{"num_hidden_layers": 16, "hidden_size": 768, "num_attention_heads": 4, "num_key_value_heads": 4, "head_dim": 128, "intermediate_size": 3072, "vocab_size": 36925, "hidden_act": "swiglu", "norm": "layernorm", "norm_place": "pre", "norm_eps": 1e-06, "positions": "rope", "rope_theta": 10000.0, "rope_fraction": 1.0, "qk_norm": false, "attn_scale": 0.0884, "bias": "none", "tie_word_embeddings": false, "parallel_block": false, "init": "normal", "init_std_qkv": 0.0202, "init_std_o": 0.0, "init_std_up": 0.0202, "init_std_down": 0.0, "optimizer": "soap_variant", "learning_rate": 0.0025, "beta1": 0.95, "beta2": 0.95, "weight_decay": 0.099, "lr_head": 0.00615, "max_grad_norm": 1.0, "warmup_steps": 200, "schedule": "wsd", "decay_fraction": 1.0, "decay_shape": "pow", "final_lr_fraction": 0.05, "batch_tokens": 262144, "max_seq_len": 512, "doc_mask": true, "train_tokens": 899200000, "max_steps": 3431, "dataset": "wikipedia_en"}
Each number is 500 + 50 x the weight over the matrix's rms, rounded and kept within 0 to 999. Layers, rows and columns count from 0. Numbers have three digits each.

# layer 10 MLP up, 3072x768, rms 0.0701, rows 1355-1426, columns 128-191
524493498503506492468415544513473470458532483440518650480537589499499460484545456443521495475471446526442496480512519602593465507557533524462417447464521451485422559558501451499480438523420446
607514523487555501531512463484572514547443385534401512560405457485475495471406392446520581521469480504388495471557554564431462581505480401484496525462366483475504490554505476530612603492507622
540560608467507445502413527473513491453490496520567598476509561490514568419465585624411539539457531490446538442528473548503489672456504559486497461550451477478506571389571478523478338510532536
495550483510423476421502493426495400543477524432525588559508554535533533492426512481524546469551463552572473489424502534452464518434440552466445518496585424416550447517560412523535538532484467
517382498505499499496459465510474551424424492550569491538488500473396508446544509473414504486504567489485533494564521501514492430585609506554453508563527535473515534495534462568476511535513476
506465500472548567410450512583587483508394487442414461558543532492449417545503443577540568398511465566462442549526524460514487520559528541507461422507430515534465480452558538533464485498486484
502494513524619468578516465384563453478585536545465421542590476455558619423389520593462522462479522562511519511550520609466403470505582541469556408504482532542488535481444488532544451510466489
569576515431543397464564496614560461500517507513491430479507529503467459578419458524522588505615509598572578516478451454507409537553485541550479467452502489488484539533421492613400628484464568
503468494385589561553392436569502464545546456506550472487484564518503450456490490552439432443523560430429521531473531554543482584523539519547490583509478520418460650537496540540523563575517485
388562574491462484478554467492546527470488467465492497477556504481506418603492491601452452417415465583519513537487523472554515453419489549464504521448599468444486458481459431510497432477559435
498510517550527485482534536459552469442498450519558591526456366542548566636502402463528578464471465526514483512457524534458432472542500517491573550457547574524415494568373423521551507535565457
515376481505452491600531458477544530463606433448529468501508526468470538524441508546587437472539537514499520524489463518534615520601633413454504471507443517542510475526533534503499471471547460
431480498469460508385505591454507479491452463478495553480525494479459463533545472465577553473514454543506492414513497488539500569520561442484475453494526546420527516449470553515400443493488483
463551514410560431484448417434498420442436504325550504516465546502511491532499477443433508458447549486501576413532520523407501538461584531525527568504447465533496439500528534479527464523509473
454467498533499479469471443499546541459452481481534497582504526550516534548579622525507530468472523449575502468479487566568536496502521578507548497519526507467521495556474540354477515437546458
585499576518413528529515511499495529430567366533572470449530472470537566529587449513466512531519591432521503473531516529445549475535539562467509538496560557546479474538551532464572593483537452
481473474476567463532484496548514513515529496528432539493541473429362504511491481504539535529480535458404525390385427458442458457527517481530429489533474513516512531509357512510444535506513494
455529510592503520500473571451523515538471457548477475587572501554459454461555495550469530550509495452545521459413551491505460482463508459394471458482513462554541395468522398352501423465496445
527499507533479515523514470523466448497521465445478431506498576613551467586496551479537467522563537565502528493529490452480507514497629470504469485459436569514579477431437519525448547475461473
506551540492535518497495505473492521583491540390509574482478463552516489468414475505524490536555441487509373492477519508534512472515496543584475541529417446480531511464513508464540491474451529
458578583443466624396441585502475540455534584405568497394515618477518487527545491473461540506486458472445556530521495492462613550567569566462490458583467523502524416442497522422502568485468475
558424507498545396525523484489524466495594471490550515591479563465603519528565450471428458582487414493498463514495539498451527501440459472552549472401564614492412598479476455507455474482427498
548536448500435476516436485412485527535511592400559515592543523554588497460582554502511496442468489525444451497476389561459470505482464475546537416578505493576488489472513613506517486541562550
524508492504425407459361552601499446539468502534503476466504515372473525497496527528399434484512493480510421483530467444506515520504534467504490489562477504498509553523493559541484536548500508
513431511473536621550553554477488495532530551582491580546503504531573440597509531498537444533426520496488545480472482434424498477481535557500579504479544459548475552506461443579557527517524505
600468456522532549444506502561450439510467549429503507600475518441540483503518566478464535500478435479491485425542494491506570501537561544441430502451420520515545450580397449530528508526439595
481518379479536473459492490497557534512494340507494450500568542526537495548551527456553552573496580470493513441498420564576523536451498526558569483594537463433486581500486502509517402558433545
393458554510512537492478510523493444548476519494480468459547403506507503589508508523401491457554546575459484517518456559452481472471505460558472531478575481526496494465435357411442423539544490
552564490519529489506492477463516452457521500476497472529577385555540551575497486597398438568419451521489487565508482522586498489419502514391551499521451482482527565550540455438518464496460488
515541392488551557513547444506431480438443474452462547603434494468484495473457520484513566528571587554478487482648619552493433560509556486532478542467471492551435417534455505542411520570566508
578579417511441477539500494535464647549459420476533453466564515540498479559462516451375423542495398468507482517475441531480498494522416419476513457547421535509545478512522511433525532559584562
612463558474550502546525463499468602578436422553513420507567471395511393608468499563526522475428433450505493467478455520444416442567454443495423560432471405526632483418475471463322485551456462
529390414514512473486541538462479565593459502422589429520484526470420375417565457527499524446485485544495580410500513500493418553532480523443527455476552486556442540593480590609462502443459554
450595510592531476479425546468560497444555582464488494565432475401485482589520495503569579478487421461465481503502489421488507425456510470540468506583527464601548548589505355500504499440462537
538466532500570489505427550613460471453524493558488483516511553545493567480534536511562469481558460535456477475483488486533505433564567579538457471529452510540530504523459497526528523524454547
543429531579491514453467485520490544552567496595539471530548556488568444527536541544453550422531484457591563487462514536565443444365523530494509481491442430493432486512550484567449499509450458
466439533505479467587503550536516541461552530564522541572477471522432468484402444589485498467480455546494548502510437479465555500482526469403578447619523498407458559433513492573576474570441505
514479506518482416545449450418416540510441523531483466541602504411482554548448503536470514477534465483538426461490505469507544510451467542551533412517467536436458507518515499438489538496540508
421524449512499569484480469594508495535470528556494571513515533488498612427453506524485495445546569506503545498506465537558496420427497406576618487499453546512455473389475514458449468543535502
625453556509471406465511445540496468465521453504553456525550604454514518485428459485356494423602507403502462578486562515546524437544536537471477425426507514479442529528451555484459464526488484
584542508400460503514502478451397533515505403535472538516481424519481386484565479553429444492502445528424506550432517446591499601616467604506483513565535512555532478506507507581491451443521531
409470519585590445573496542528561528492496522478497569535490535445559405503527510493594519506461557396420532388583477513507515533511494453468511469485550478502392515411475480482470407552590515
415588489495569513478404539530523546460454572460543500433405493476486478501463453445520480477467500531509575501510516522492459487530558517549525556553532535532472484507533526445469432460653496
406486461505581514509518448540525372374583474577525413524528502510472398596565556439443521507467555443455527516489423520526489429515505552588561523446476499484543484488510572607429568484510433
622507458447461375606471453493584502446445619548462452485615545528359512476461554556524570509456558570508513510502610460591464463598460515467505520537439463580488421608590413509438468464548523
543435494514475450469444519528500519513493477420451469453554564412470476464483554516458509538547580427494549573561512479537515525415531517431560467550569496566498461499483528547568469474566449
515484437440451515502513354350372444592465517504504494553478506430553507506470528471462492520442463552565500540487417546448406506572605551504409507450525533521551415484525533492533585533482587
421474481579433496428450558451443412401514416464494445513458505496405534433549523528467466529528556479455593503412477548510538501456435484507470474494464548480472586490496447500483565496450526
541548561489437469435472483525533504490411423465459573532588517552482472490516480474496555475586503515469461561527583489502502424528367503405421482463580463512486539507496504370504469467512497
515499402382611450479505478526538501510544478510455484520496579509506457485370581522467579514494540458556438560481520469457589397527495407457463456524505429502532547529435535590533471563566534
517543474553484392490506427404517537412456533532568448564443478489497388442439489575557458485446432534548499461507415545538526562437475460618526568420497480397551514549532591546452496402476539
481531526604516507540513571556482496395424573583493467408447465521521360519549535413562447445537514544421447476557465571473463431554533543437449458632550512497503449568440530476525515494399533
522535537492520500470545494489518441515582514447435414426632485482535433466581483462486505501611514456527455548509539440565519487474566512573532579544527392539479488519526450596432405522441545
467567526568473492450512456466523483531453482431471561516529511526474498511612452464513443485466498403559543470471529510546532551358490436511526528535522500454619544455497390498346510491563559
501513466549516396490537463444500408412508424492441455522485451448534535458436434534495564409553472444528471458487418487470523463448528519541534547517521467466515476535424391526498430405499481
479551520548468466480523525403467616539504469392507521472423504583456495549418442522543438507430551504445547512505555517424514483484472430486536517398533541525471478487516451421529499486518565
485482448514538478442533558442529436473438474559476457519627479533535511490456590490563567526588532423508476478462490451541436441425473417497591527506497535433555549515464588509555457527448508
531469456535493383559538465383465493489552497442526518467495568494428569507347506486559511511509490482477427516463522503606555471468546530474400479523517520549481567463480503533597515493607479
528533489462536554538467456494563453452512529389508492498466525553522532544505493519560471515467495486528468452546507511601498491502514496401429517428480429442419500468526416469468495555532609
467461504447529510426529431558490508429398505460493493510551483493545534513511465463386443581431561441471514523441478509534482572490544541471444463439524500601507532506521516541483471523511500
501392423541494487572519572501477449514520556500475518492570407479525472514450515457418574405489462474530369544509584469456470507492522414564586478491499506588514534477526504567558420487409497
441448515494603518546520657457541560516562532476464494459456557469523511450515555479574477482461542511460470570547508447471428414465386453478330496488491491487546516538510563567452577429558413
427560479498462623439513603540537489472512472468468538544460525510471500438516554513464445477533509611502397503592414550510524504456524452508545600478544435555419478548446521550614496521513542
476500456501508546457574449511434527554533482499528547537496561542436428571467502615488532513423501505586435453535487475506515440492465504402486437515421465539604498520574560530462449512497514
561418494495435453522505531528588489479477488465417499548463539498528526551422527540490472555432529440556410439488532515555546522483571574465530476514461490415472475568582451397495487466438433
504474501499463443547505550560454503491562602527489568543441434467524556504576535529522556474532571439539527475547539574474473523477561495582488472470528547587440546517509394464511541446496562
504487549481585532522416595494446536589491480561550580482467527477565481561415499496442499390390473448559501525517536493586614518508564445577467523473573441441635420548458493527657528564487524
580520502542489525512531458480500509529549432544470525498563537520445520456574541456498502415525452442450415548531433533529504548474561516528495511557532523510499502513462448577500554451473513
389456497489592560458332457465477444518481466521436469451532576479502549426457429617548507449466437530438521478565529492484517497536581443565473592510381522462501429506543527493522450503521492
551508540458478513505601426544579430527442554450538488433512460457429487473478423562504546451481391502454567468575544564486515530373536587484487442520586517521489493493506487491459500518544437
427561523529507443522522489528515501439539434414557443473507488515422486551529435547469562473524553514512513568464557479559562495492494480552559462475540512543453534528502534507437497493594436
496439494503616494530539525499502436563528597509517496410463434529492442485492467607446546518555550602463542491449461475570461457485531540548504483402495478613524504503462519424501496403490606
# layer 10 MLP down (transposed), 3072x768, rms 0.0669, rows 1355-1425, columns 128-191
437490462491536457557464479484425477455503508551447427467583464572428593523466392432543399513552548525544540481551543480472451517493474449470425497493478499492414580404425514531488547549501453
412500405424420439449527450535513547411452516462526513491416504487512550536468460499524489407511475589500540451490503558424525499539529539504583562497499641559553475504491456607468554443417477
457508517561557463515490418543492502408488506470456484513504535497567573530557546512440468511473527539458490502528554518436484516467444522531485467562538546487509455532449544477532451492492501
633581561480549457486525586540499522528530496521479428484500497520557431573504467464471462392528424484567507527514522508464559512442423498488490534467556457565489464554485513573480539566505501
433584451477447508434541458381491470606485474423445508509494460545547509457598534543484554537558453496502518504519537412508469538473438548387489522388544512524504470542546552440464495555565413
498531485408542589471507527517540521470461471465533437593553483524575437463467472506443627486437428525443567504558489477513535509464536508531497543555491574470463557465608450552415488463506478
396474423496544566473524478412415542596539526562537492499480515504500549519462545450494596490565536494590538556464446501557568449522536553498474400442522413482547493459426508547570476542513537
542388585552387490548467444384521438489533444444379493524534459453495489521467480457478494515535496513510430491468594569568505535462530461539499523503475474516484441407567537413449416553463428
510430562479547450532406485548483469621501584425487507481491463468510543563569454435488488528430559534574402518512462545501494550551514445431525505516507497481535512573543508502485488485443504
545514485344499406534432482499572535529588511502483523468539511453505508537545560498561472532547548442520516568508468530442498522575498505549418418497463499385517508529585408481409511554599484
509522457482520478513575491476379499557487480523464430549527453604497423521489435474480514471452525377533413544527517511476533509446486515498539594533448508493562481569523476578446504552546483
560533468505528478543490478595503421534490463464524520433444500484563440472438523393474486521417523537573507409488512569445483535489428495444505494516497471540485484593440482542494498504482475
467493471607468651441516516510481499489503483508519452438469490574495540498432624531489488517465464483462521652421535556446560415528522509451495396564493562512548531501694504558456526566494545
493487495501444561458553516437557468467614503458457476444471449481412505450473481468445562572547440509514527426532481417536437546609539521402500495443499533412572500451483551456490572506509508
490486600574531544488537584485495610564476518615567510480458491492504518496480506592471444544545575531548520444473552524545420473483485438557448460564493540499479473509543646502577495473447502
531547557457419455549531441545474492484495417464476525451464462473477476437526565566464406456447533515470434495458490489475545517448528518425496512452516477485516457490527537539456484545502504
417484477458492508574485575556484586507461459515464529545507467497528527529453539559501530465474476490548509530553511574506535482541539528500370573503419527484576483415505457501570484531498527
486542561570399564474402402497548526475498517397516558590560439524454491478597472530537463519481572540498408459540525460497456534570573445474520424505498517471497529487507481491435400557470479
532463457508486626486430567568500410446310511483538437447495494468560524564431524479501518436431576590537554534536523476529459429531443471509480529475553495492621403484517622537497535478504455
539496440549514542479523534543488533431554518505538539489450469473532538597488416566435530478527568436533467565475552554495526487460506544498513530505467451492525453545556494574465528494573515
539516491550593497553497429503518444490515543431484603431484431467472522536491484433511477499599524462521589542537484563459425557543496468512492483513433553551555470515560533515455470533465528
511580479514575339490500486515558485606527472560482532553436507456550418523520522500569473506539540550396562458534491478402486549524388490421490498436529477506469468467622527440537436493473503
550519482526543495416557540555500491504515422518502521467487456366553449543481549415543481408511447470539484607479600403422478525517466526492501397425533469539525492466552492550478597468457516
495549482468467503441504577473516445564495529545585500553501503557497493621509498453508500572490563510475499487518385422437532563526492454557479552480483498499472459486580587493435527432538562
533490555518554566461505482431486640566549561494542540454443450490516450527436530360561579484414421588520606494554497589585491458347502562442511440484448577559496489555426478456586538542489480
584478474549487539578543440506533557483547433471512587545459548447464539446508461452482584435406537517467434513474481512451587468468569634455514433520451536485513527540535501511449371460385503
438525475492481463537523607475554525476442476529478470501527517383424481523456622580539582416422482564532526520516521549474482487490468508486498529471513401491434558520598471551491479479551482
486490489467537555452483559586525504439516478535563524524445557525466555446407407516516571512500482526464438522519538506531493464416544531431516507420452497456602521534382574464494482439456534
449503507424578504531429449583465600469525435458552582478489435428493536455421603593487519442496516496524551482553511520525543477522512504533364471498496492503490543533376541589464568506447366
525536503504491407529465521505545427498546421426456423484563417480406566508486540530572621471510610599552599420507481478481442630505547534500431512600536531463536475524534520603509468510523571
516528474484437513387451557533522479511412580429528555481498493554527513524542482468513588580557508654411394465529609556549468549536525554480540579555489545465426443502504527544456560492489453
533543473490562516531618514442529479533565517497531486523473511533494442504518472509476548521495480510524532469488534485491424538516488570485445574494459517493453552474454520452411472467503466
443433577520599459486581473575559551544600451449462516482490543463509447483513527561442519542472475493466446602512581488475457463338455477492518453444523473486420459480498519535563462522437528
441494402561479535475489567580529545484437549491522559471506417559493535508535510531598518461483503461532504468469436454611459529513436453476531474430510522419496540524494482503584473515514486
463439457477473458469525541408449383476434438455507496502454488481525399497472409485505548525429448495514438511508482443458499459484460500477503484497553446510530439559612499551495573502422536
557464429502488430471491540514539478363550410471405552480567496488558527516610453571483434483434499479501403638511499502540514429526562539517459435398523582501454554545468567490509489525428471
529491421433483522554528623449396491427493444575498456469546461537430497571481467508535469538507530487593487482557445462484554481431616458491574462527538471515476501563529488484562444546555386
504547584470464498505458576405516465524626464500512530481482532515503504466538553588458482474418480441481473460524489468474505488452497535541496434506437527451544527453467507550554475415589392
501517549469520571552438526568523559484453441530511493553443544451489499576563528498556446516524486534482419500392571540437465432443514501541468495589515596476526479441595513463487545505622519
479505439500509423530445479545423462450524571457486459433450534526504536441519523448446529505585472504534439545476426504513529532402486518556457551479540566543514495547553527527619534458476525
525451445496488574449595414563526506491512431439638449438481534510570507421468443461440480481603408500467583501486548484494599540537488455462544588414422577486401525475492547417553449508453557
487478450548553536533486487443526463542473506405568515612484468479456486495488457482485494412546564396480551486495455497487526546541547530423545551441435481553501574471439406513534518383575484
520493500407590545446425428572463460588459501567464478495575552410508567527583479512453533569434393595492534525427551578556544483598523426557541487519528517541489538501483553494594558598634542
505537435535503516493478420522459550523579544490455444493551529537487458541526510528526462613495542523514480469522608562480509520518554616498525510534533531462602465399559521475547505489509434
398505520363598523421503490477441498495503446512560481517530586419506442534410477521464539490456565537508509466516469479486529438514560482503452515514472546512460506582555482538551468532469567
456497573483545467433438569498414558468510511483524469427500501488519507541492497543396508485429453481534558532438530405500409424467487599484464514554532555458518474568460504516492543588492459
437423509535490542508517459478479559587457514430527525528509527511504405532442535473509468443544579499507558540529436484498541441489500430508508465593503543536478424507498525459468554593479598
581564520475490594514494430440494467502506503494493506533547531535558457549453514549436527502539493499537481535447557441528461537489485487477513445549398506532485416499479441469540525500548508
537519512473614451547520496604454561501444573511508515416493460500437568569474496614466412482411523480409479558491478529509503598528567445527410540590467463459470529490460492509559503504454441
511495479565465488478498478418610519526521512532573441510493567508452484438465475514523483469478486480469503486491553399504412480460478566536474508544577463526498499389614530525612503485523459
546478486452534410534508471431488620483601488546512493508532598517496534445483533546583503489542428485482533510582465602437551488510406506467511505549508472501517497587532566569560543513478520
479444560493481438509433508491524481538511471470496526444543518589435440597580519484439517526471495461488447443441484420431491612525537507594537444575572445458407525509487423482467533524457520
558584370440594520476475572527568560519522511474534534494541425471539479468401493448519553510506486560471572533524578508533482508505480470538544604503493522516594570559539500515493463476524478
545590508464514447505543472583504486493460449458454493442461512467540434523481455579590482535499482528576425514448510543499453493536506562470539553517549568504520551577454573582505482536466449
495468444537487474509516434448515548479516494457428457471586507470532525503492480457492426484406484515408472529403460513456550507497364492516439547489495550450459528447616538478511552444434534
445465558462542508557470509532593456409429501501438562533485525528460504519541561524451535516523549583521598489498548529535560500483588464464554526563536540486567590540484551554439542544538460
514412470511547539440498516534515571483492460436426492505510432505571493530443459631444570477497481483617555457488478528553525546527487430411528517553493549512483448589425530406494551487406505
554504406522511476571471495463576549472488539502386543498556428509534426477541533467530462508551439451493573464413531472446490458491516408453496639539479455580605500507465495533498441485462457
433513513460588537506522439563519551457488597453409429459477474526531412631491448485572564616418593516510555422491571488496463502488508514428414512478550510547537557539491473511428556558560561
427492502527566438576361506533462442424460513454525507505502525520475423503451456535624550424500561622503459529468514593458519460498425466464580485568520551526547443564520520524576517448450473
412526459500477506467511466602553541501619471515449513491485468585547496468515526557577517578559501467499549510425461496431559428479566454429523485522453556443411565503562574553423499530478432
445634504485491555504506548546476565570476407463451553508488441524527469482556511390461605577500470515527416435540529538536462466444480525567646586491499461481538488475548466461502488504503429
457512446521466497431506546420532583472529524543559484620435507451577404487485448511434582531534550487562493406515520555526554493385453561528548512455504453514496478504490485518462435522440510
557444488516486383487605541497496534375479457583422563583579498430436570540441476469517572517526479414476471476515455495472521457444486530529509461513426576478472507476468547443482508409466460
506519562497445509419571459538551500434415496513484469529528470501442587505464592503476553540492656450558432438539502482540410506413553500568511444498521471507471489475494503573524546555475518
512595429475481454568476486473494350425493480515507445531416464431470487475515586553496534542521460501390459399426467595479456412504530421429438459522575469437540496502524510478627532527469495
524580562585436435535490503554565503554493567491523500481553435439471551551528548529551565502470463489432532439503525503468454468550497539439494497423542461538426499533555501475527465550485490
508595529504481527479414486566515475539532512593511504482510508547496408393459502551451424434528565493436496570566537523441419555505488573468482567631448526539423529391463500516510571400601518
488472513529436507487475492450542521530503498438470485518426491457561475515441515408497503577463569500585499537452466438479519455529591484506559479515553460432573484519494401479476470407536527
508459431473476501480532462507482551438512552415479506455521498491549582479500498520524559492544462502397511458485503490438493472452560513387478498445491476536538557436476457378416495411603492
533481552495507415469502623467469439412509454508558413503517451512448529528428496555536538539575456552460488556522538497508383484545464488474485467454458488505532475500511435500457446537475473
# layer 10 MLP gate, 3072x768, rms 0.0671, rows 1356-1426, columns 128-191
540483480442497489437452499469568515494458454528486445447484595485536527456429481474440485531454462496457536504534467398534585529557499421488520531601499540432464517491538468504586530565437521
492499540500496506481477416408417480392472521450442540498469429482491520477488457347445513530561506496495529496484499533533417496485543528523504526553575540584534445437465451499474443586499531
389590584533569468445462377361520492485531431626481409458531466471472501466535567463487479540440537551472566495480373476504470405463495534476514478438473486430481570521502528424525514549565518
593527484435562482494477479511538456509472470396527508371542530464507484483599530485396498547513615440541428513550536426489541421479600436522451561491522499499565547491489513485483506519546491
420593531431473486480539457514534471591567467435516510556507368514511649464562532484508495423470504492526487455456504652562502452543449531464496441505520559563505523473423543484547619470560507
581468499551486440395513573598481583569466509455411485499506586503504485534468522466546465554549446464453435479500571549530476545562488469515462539576576491442518504510504494413504513535547524
546487471521562425481497454496504540549475445548529511536417515509509498510506429422403526524476520530493574464579520467462518500476564537560438471473525429485530461519557533490512428542451477
474486434417431520442420535527570383456551524452516515470518470510459464538486570521476500510500567500490520572611537511496552507607561480509523518494457521418511487472565480497512539416470479
546465503489526507538464436545480457570424506494487486525500575479475488460522561449474429589564554449513434487528444540525593490477473518439456497492473439519467410545637481584461571499469446
486520510431523468540511487513524484482473399536458563518509468497465515547476610536539402469550479531535548520470499482538518560479484461431541479465491546494541477622533459523520514587528409
563464533499444543602388384437467541518592570547477491438510469435573507424504442499435406563500487408524540465530474461488492434534410465498459497508519452504479555399551531512640517455474464
504546455527501572580493573436556375474585451538560526534444546439498460395527466462541533542583510550407445526512473492545433486541425463476501557509558501501502441536487495425546457512551496
484483414481452472396509517560529465547606513510504475469525559513484569575460537572510513498555480475544482596513475525575590396525552482514437481471409504495497590435568524472408545603525517
543512522504508469500444563574556517517539585487484388544423525572433496578548527463393524550541425570498444583482580607497497579531463466490438496545494474505497512438420527458492505442440544
559391566499544523529473462539572464485464477502381587479519516603517463469547512479525534503448424441491420474443449422505553354417517572473459569461519563442528495401504525496471512533590536
513411430457467469604529512483483473521465474518501485598503535479480482520488442527433488462474545484484536579437602468432456452547457522391526540440517543486504499556536476543487453447533487
389460476437517496507496465512536474459493551506531454625500413494452519484576565474535442519514508583399485563548466497463492593487516465565487450479480639502453502506508461514504443534495550
462496521447551398567469560553555508515469459492513558521457456523495477510550456500571459537428477521482533487461448520428494455446481486449468522448505445465460518513501523539508419444471493
494582529488515487543500604506539432550472508508445456562536441506468500497444473502432535533594480539563511450496527422502495524475583575483486495459579443500481581440498494528543390523526480
487489407464495472518464422448519597504570574440473473547457448500437541502444471474519573493570456433395497504453462429421532487477495489424540505606537476478430566576480487491422499455524472
585496512532586470486470515543563456493517546554398445554488440459524497624492572444509454445480489515604496536502490478498492527506510453467467520490527458519569515447530527500553439539428590
516501486538558450511524583555455441563502522499467603473538454470458501450359491482451499526562543409457502442418458477474499476433481473604473523504456405577514477560565485476553547552547495
518504459468468548518553539535422446386449611496486569509460455450543461467549571519513476494534451510433629399571450547481419556428550489474518591490423513453482451473433486535513546503517571
520498492492497476453437552474489543484514461400490491511444510467553509547539464516458465633570482554436503581520443489520541493595524507436665542515478543457487521539488447426478553544477498
458572526487412593574500512540434541548439469533527497502399478517446453534484533490441510536549573483488523556452557510570474578553589499498535486524516490512629561480446471477516534640520533
576424457541504505478410537469526485419396433456511455494605497506491445470508533539548463552551528436536554482486463476461457486542530492498500493531478525497489515414395544531441409492467529
527530487520475524467562428449537525582529582482483406537579551496572473490524479428558449473470558502430472472612519360482425450333467471511506529542438578485527438498558547520590489435464516
439545577483514483580476476480469511578543486395520473457524372548491463507461484450471485485520535529551574466488530401495506500482446473475528470579469576477546480454496453438489483457460446
562452512570465555544498462478442506429572457380502509463601505390482461531446434517583571453523529521449494547481447510447503515491527530394570438572531422502459473518523487534481434507503568
511544494518505515524535490447380459506436556523461453520521501575571495497448465546408475470475456533389650471564483586513478522579491398462481541465496535492460466465439487452416551453592532
456545507496478471555461466402419501498407475538473437530396527507478559478494562424455463565504534572447595500487614461585429609494557485469450514477572458491558562582540425495465557455499609
537445505605505453444505518612514503541504504485490490506507556553463479516448544499570470533529444516503512472535539421519555578456452459405522441533493527545499527555459439418535594480540588
408563479553455544494530512475528532546492521464496450424470507513604462496478455630462533474443519425428471468389554468505483396542539396499535389487391425498570509481562413405534480476475415
554566541547511559546494411534561556490532535467468500472578510534431523563592393589450474539508548529441496488533491602455480418436495501527537527488467565475568538480421482477453418473521540
494476574524465508518517456551527537463513476500529416564441503550507530554470477501595355426481521520540505498473436486539533536531452481484478427617506483456536503516585480560499533482557526
503498463529494501489416479573498659487482500534449471543452422475452537527531360482509559465512431463536458557529331478477590510483596553554462468561550469526563475582433486456586534550470482
407400523543420561454450438490517527472512522447589476450526528499405456460463532520476472554448555511596499485577467514449453614509473448474516449584528518471446467505479536552589580517484574
520461540535492390540527612500539470491640502574593528515519471484519437456485495404541562452593460457397495523521434369577503464539441464585486574558536497555575490586505477494475499525468482
554463607625453374538559503533497482500478466476524514521517529441474403485378470445501482521449558498431455526438527504459562465560472479497546442503447394622531498457483493550448494497508489
548525504498473491500486515453381570479547444496574450489522480449428493430431521477461548512497502496405576408444517532564488511412453522461507489492420566511462492567542547374527433474518369
579531542448504510420425427525598561588601490473423412446587490557493518506547499443421494601525639514490533457512442486608507567465495475482486476481470431451514504478496538516493528390494568
494458578518495461639451467441458532570452380435504509515481468516394581454497472439450466515535516488486457419424514358596546570456538497527482583495503481375576504405510545563507377508532499
465419420493463467434489586406445542481438577459483518475556499425456509440492464461492488579576523577451487557479405608565486533500509564550425530505448488443528545476480456574506455605427450
437572520509459447438428558370534482588477474512541514422475558495471443441465402490485489520410521568514466422452451506413475583603469466439486509483487521452422533487541574424478433469465526
489510442484558448507502508491462543497482485471474410500500452382413545466532412387379489480522498490457555468496561499385453347523426578465526522589484567478580574494545466523481593468502489
554476416518578460477501506494540467612517562562520463479579426449426450516505482485509473548519574546566505454444493619516590555509593468527471468445444550482464507467487470457427541430471551
467500662495492505522490429491569493537460468525485492485542504562440513471476435497418603574554553582546489527529555499457508460587456515452493456516534563429426489454445439443542449421481582
459447531534444408445418450615491480531481474508519554423608545430516507494465502440441455500509583431490475515557462476392520509512495519466399457465401502455459444437519418435486438454594484
374535529482483493497505500352485416527422554466424542474528516478435587577433455546493469568482533553429533566437530493412566521484537451579463616525487532516550524533499442524463485484482490
441538631446565497547415440536424517497455411511485456512517423481477453629563507513524515587456556487504496437557427582448470461505465439513459500496466408455506560447573462526506487608611390
497479429431576521417504513548575508586469530543446463519530552537484525578630463515489484493568584472515405479512551517482494514488505512423466460518470538450501493577494626435527477372465562
420513516401580445586494498548578414522488471417465499410541501586435443518441568513537442522476473500534570560500583438435449483491490545563462450513512497488505474445518525532441498487455543
560487497487556542457524538566522395512470434558557508504520492525569401463455613554527446511484567466447458552486649516457607534455484520548454521450537521637538537528462540447587480437504457
514411501487453515593535460486521564493452525443415498494534483486480495408468540509544510502473486543486545547395428482559501559547582483348468552490532537497547516433577463521381509479520461
441450578511474523374463506595515442504447474466473423555516521464535451515503486482507430564497484623515504482581547524401513436544536523504506509428536549562504471526517409560516525487463419
578436464507592456483523525432499487441467472448548538604460535428575452499455559494547444562434535545505488374465550439532507380485556529490515490560497475473539508516395483440495438532588327
524481439514481525471536545467479497415466586437498552364427466496549509513477460439491501538468592524539499442575608471507481511536440538480428526563504516534468533518467569528429496488458512
529466492516539493595509472558545524408549433428508438544481497544598470568502442548493457488541539426465440540540499492498497576503444428444522622494487552434420509540505467438536489488455452
562468430604554565566510536491478415567418486389415466507510541536565453485543420495595591526502472499498570519520577451525358511461572568467328482470518574505550543485581568510516393536507591
492483538421476513539472493424502459586480491527479510424464514495484529407568479618420514478475457529534468450493548471439516557591432484496424445553602426562589498473459547505569498568475547
405436485435484534522418470507465476593535485548563508500598614549427473507385513518491533471550588437561513427453548479506518535422547494460448547493489575488487463470372568388429463521493491
556546501542453438389418476516523620446502530501527465561510549490504531514400428620594523550531484455470538524503503500461436536515451470501505354542491497475416513445499575493474562460491492
550425525548488484434477543518413402563491581525518479520495438530499478487455442551536493505477552512483450562545571472472388542462519547420420404529523474498500549495527471502434371565524527
568485610561482482478566485514497450572596493542567444458414527410494545465502532493498410506600501559522491469508455481421665443499513482557471456494457550567457447484518532575517445506453402
485464536462522459570555477546542518492573471466519468539544500510518522481502500530452591461501567514534574588623412499557461568444509459559459545446569487582484572520488432550435465536399514
601530437525450560565387514453445438489465449452464467596540522505438418432551571459505465546512552492509432485436575602540538464507418414565523397559443482481495474532521535560516488490532532
522518426478467402504481513571453499454470459528405442457421506424637551464527490554563447492563460474520499538551452509586474494518520511500663452582452587402571540439540533395466514503483536
513532411484480556548444485349511455587495493435480463539490471457598482493470454512459557396540547457495528528530518509431479444520427520515512497502557522460549397460615488521514399419587456
494502505512446564509446445551515414506634480525475462457555476490511514520503518469483543498481517582562440528553438549447473452428476469513477582428501632453558473457398537378491488560508471
557581370495480483501399499539497544531512506517514495509542509649460505559524523557551429533475545456486543536494556592523431444572540465429420445396533499431554444570502479445535510544477550
542442494465508460574578456425386586415462444443534491477446463454524491572487480496532548505494567537447393585500526496544489547386515510495456547516530519470567517469514409510562488457532494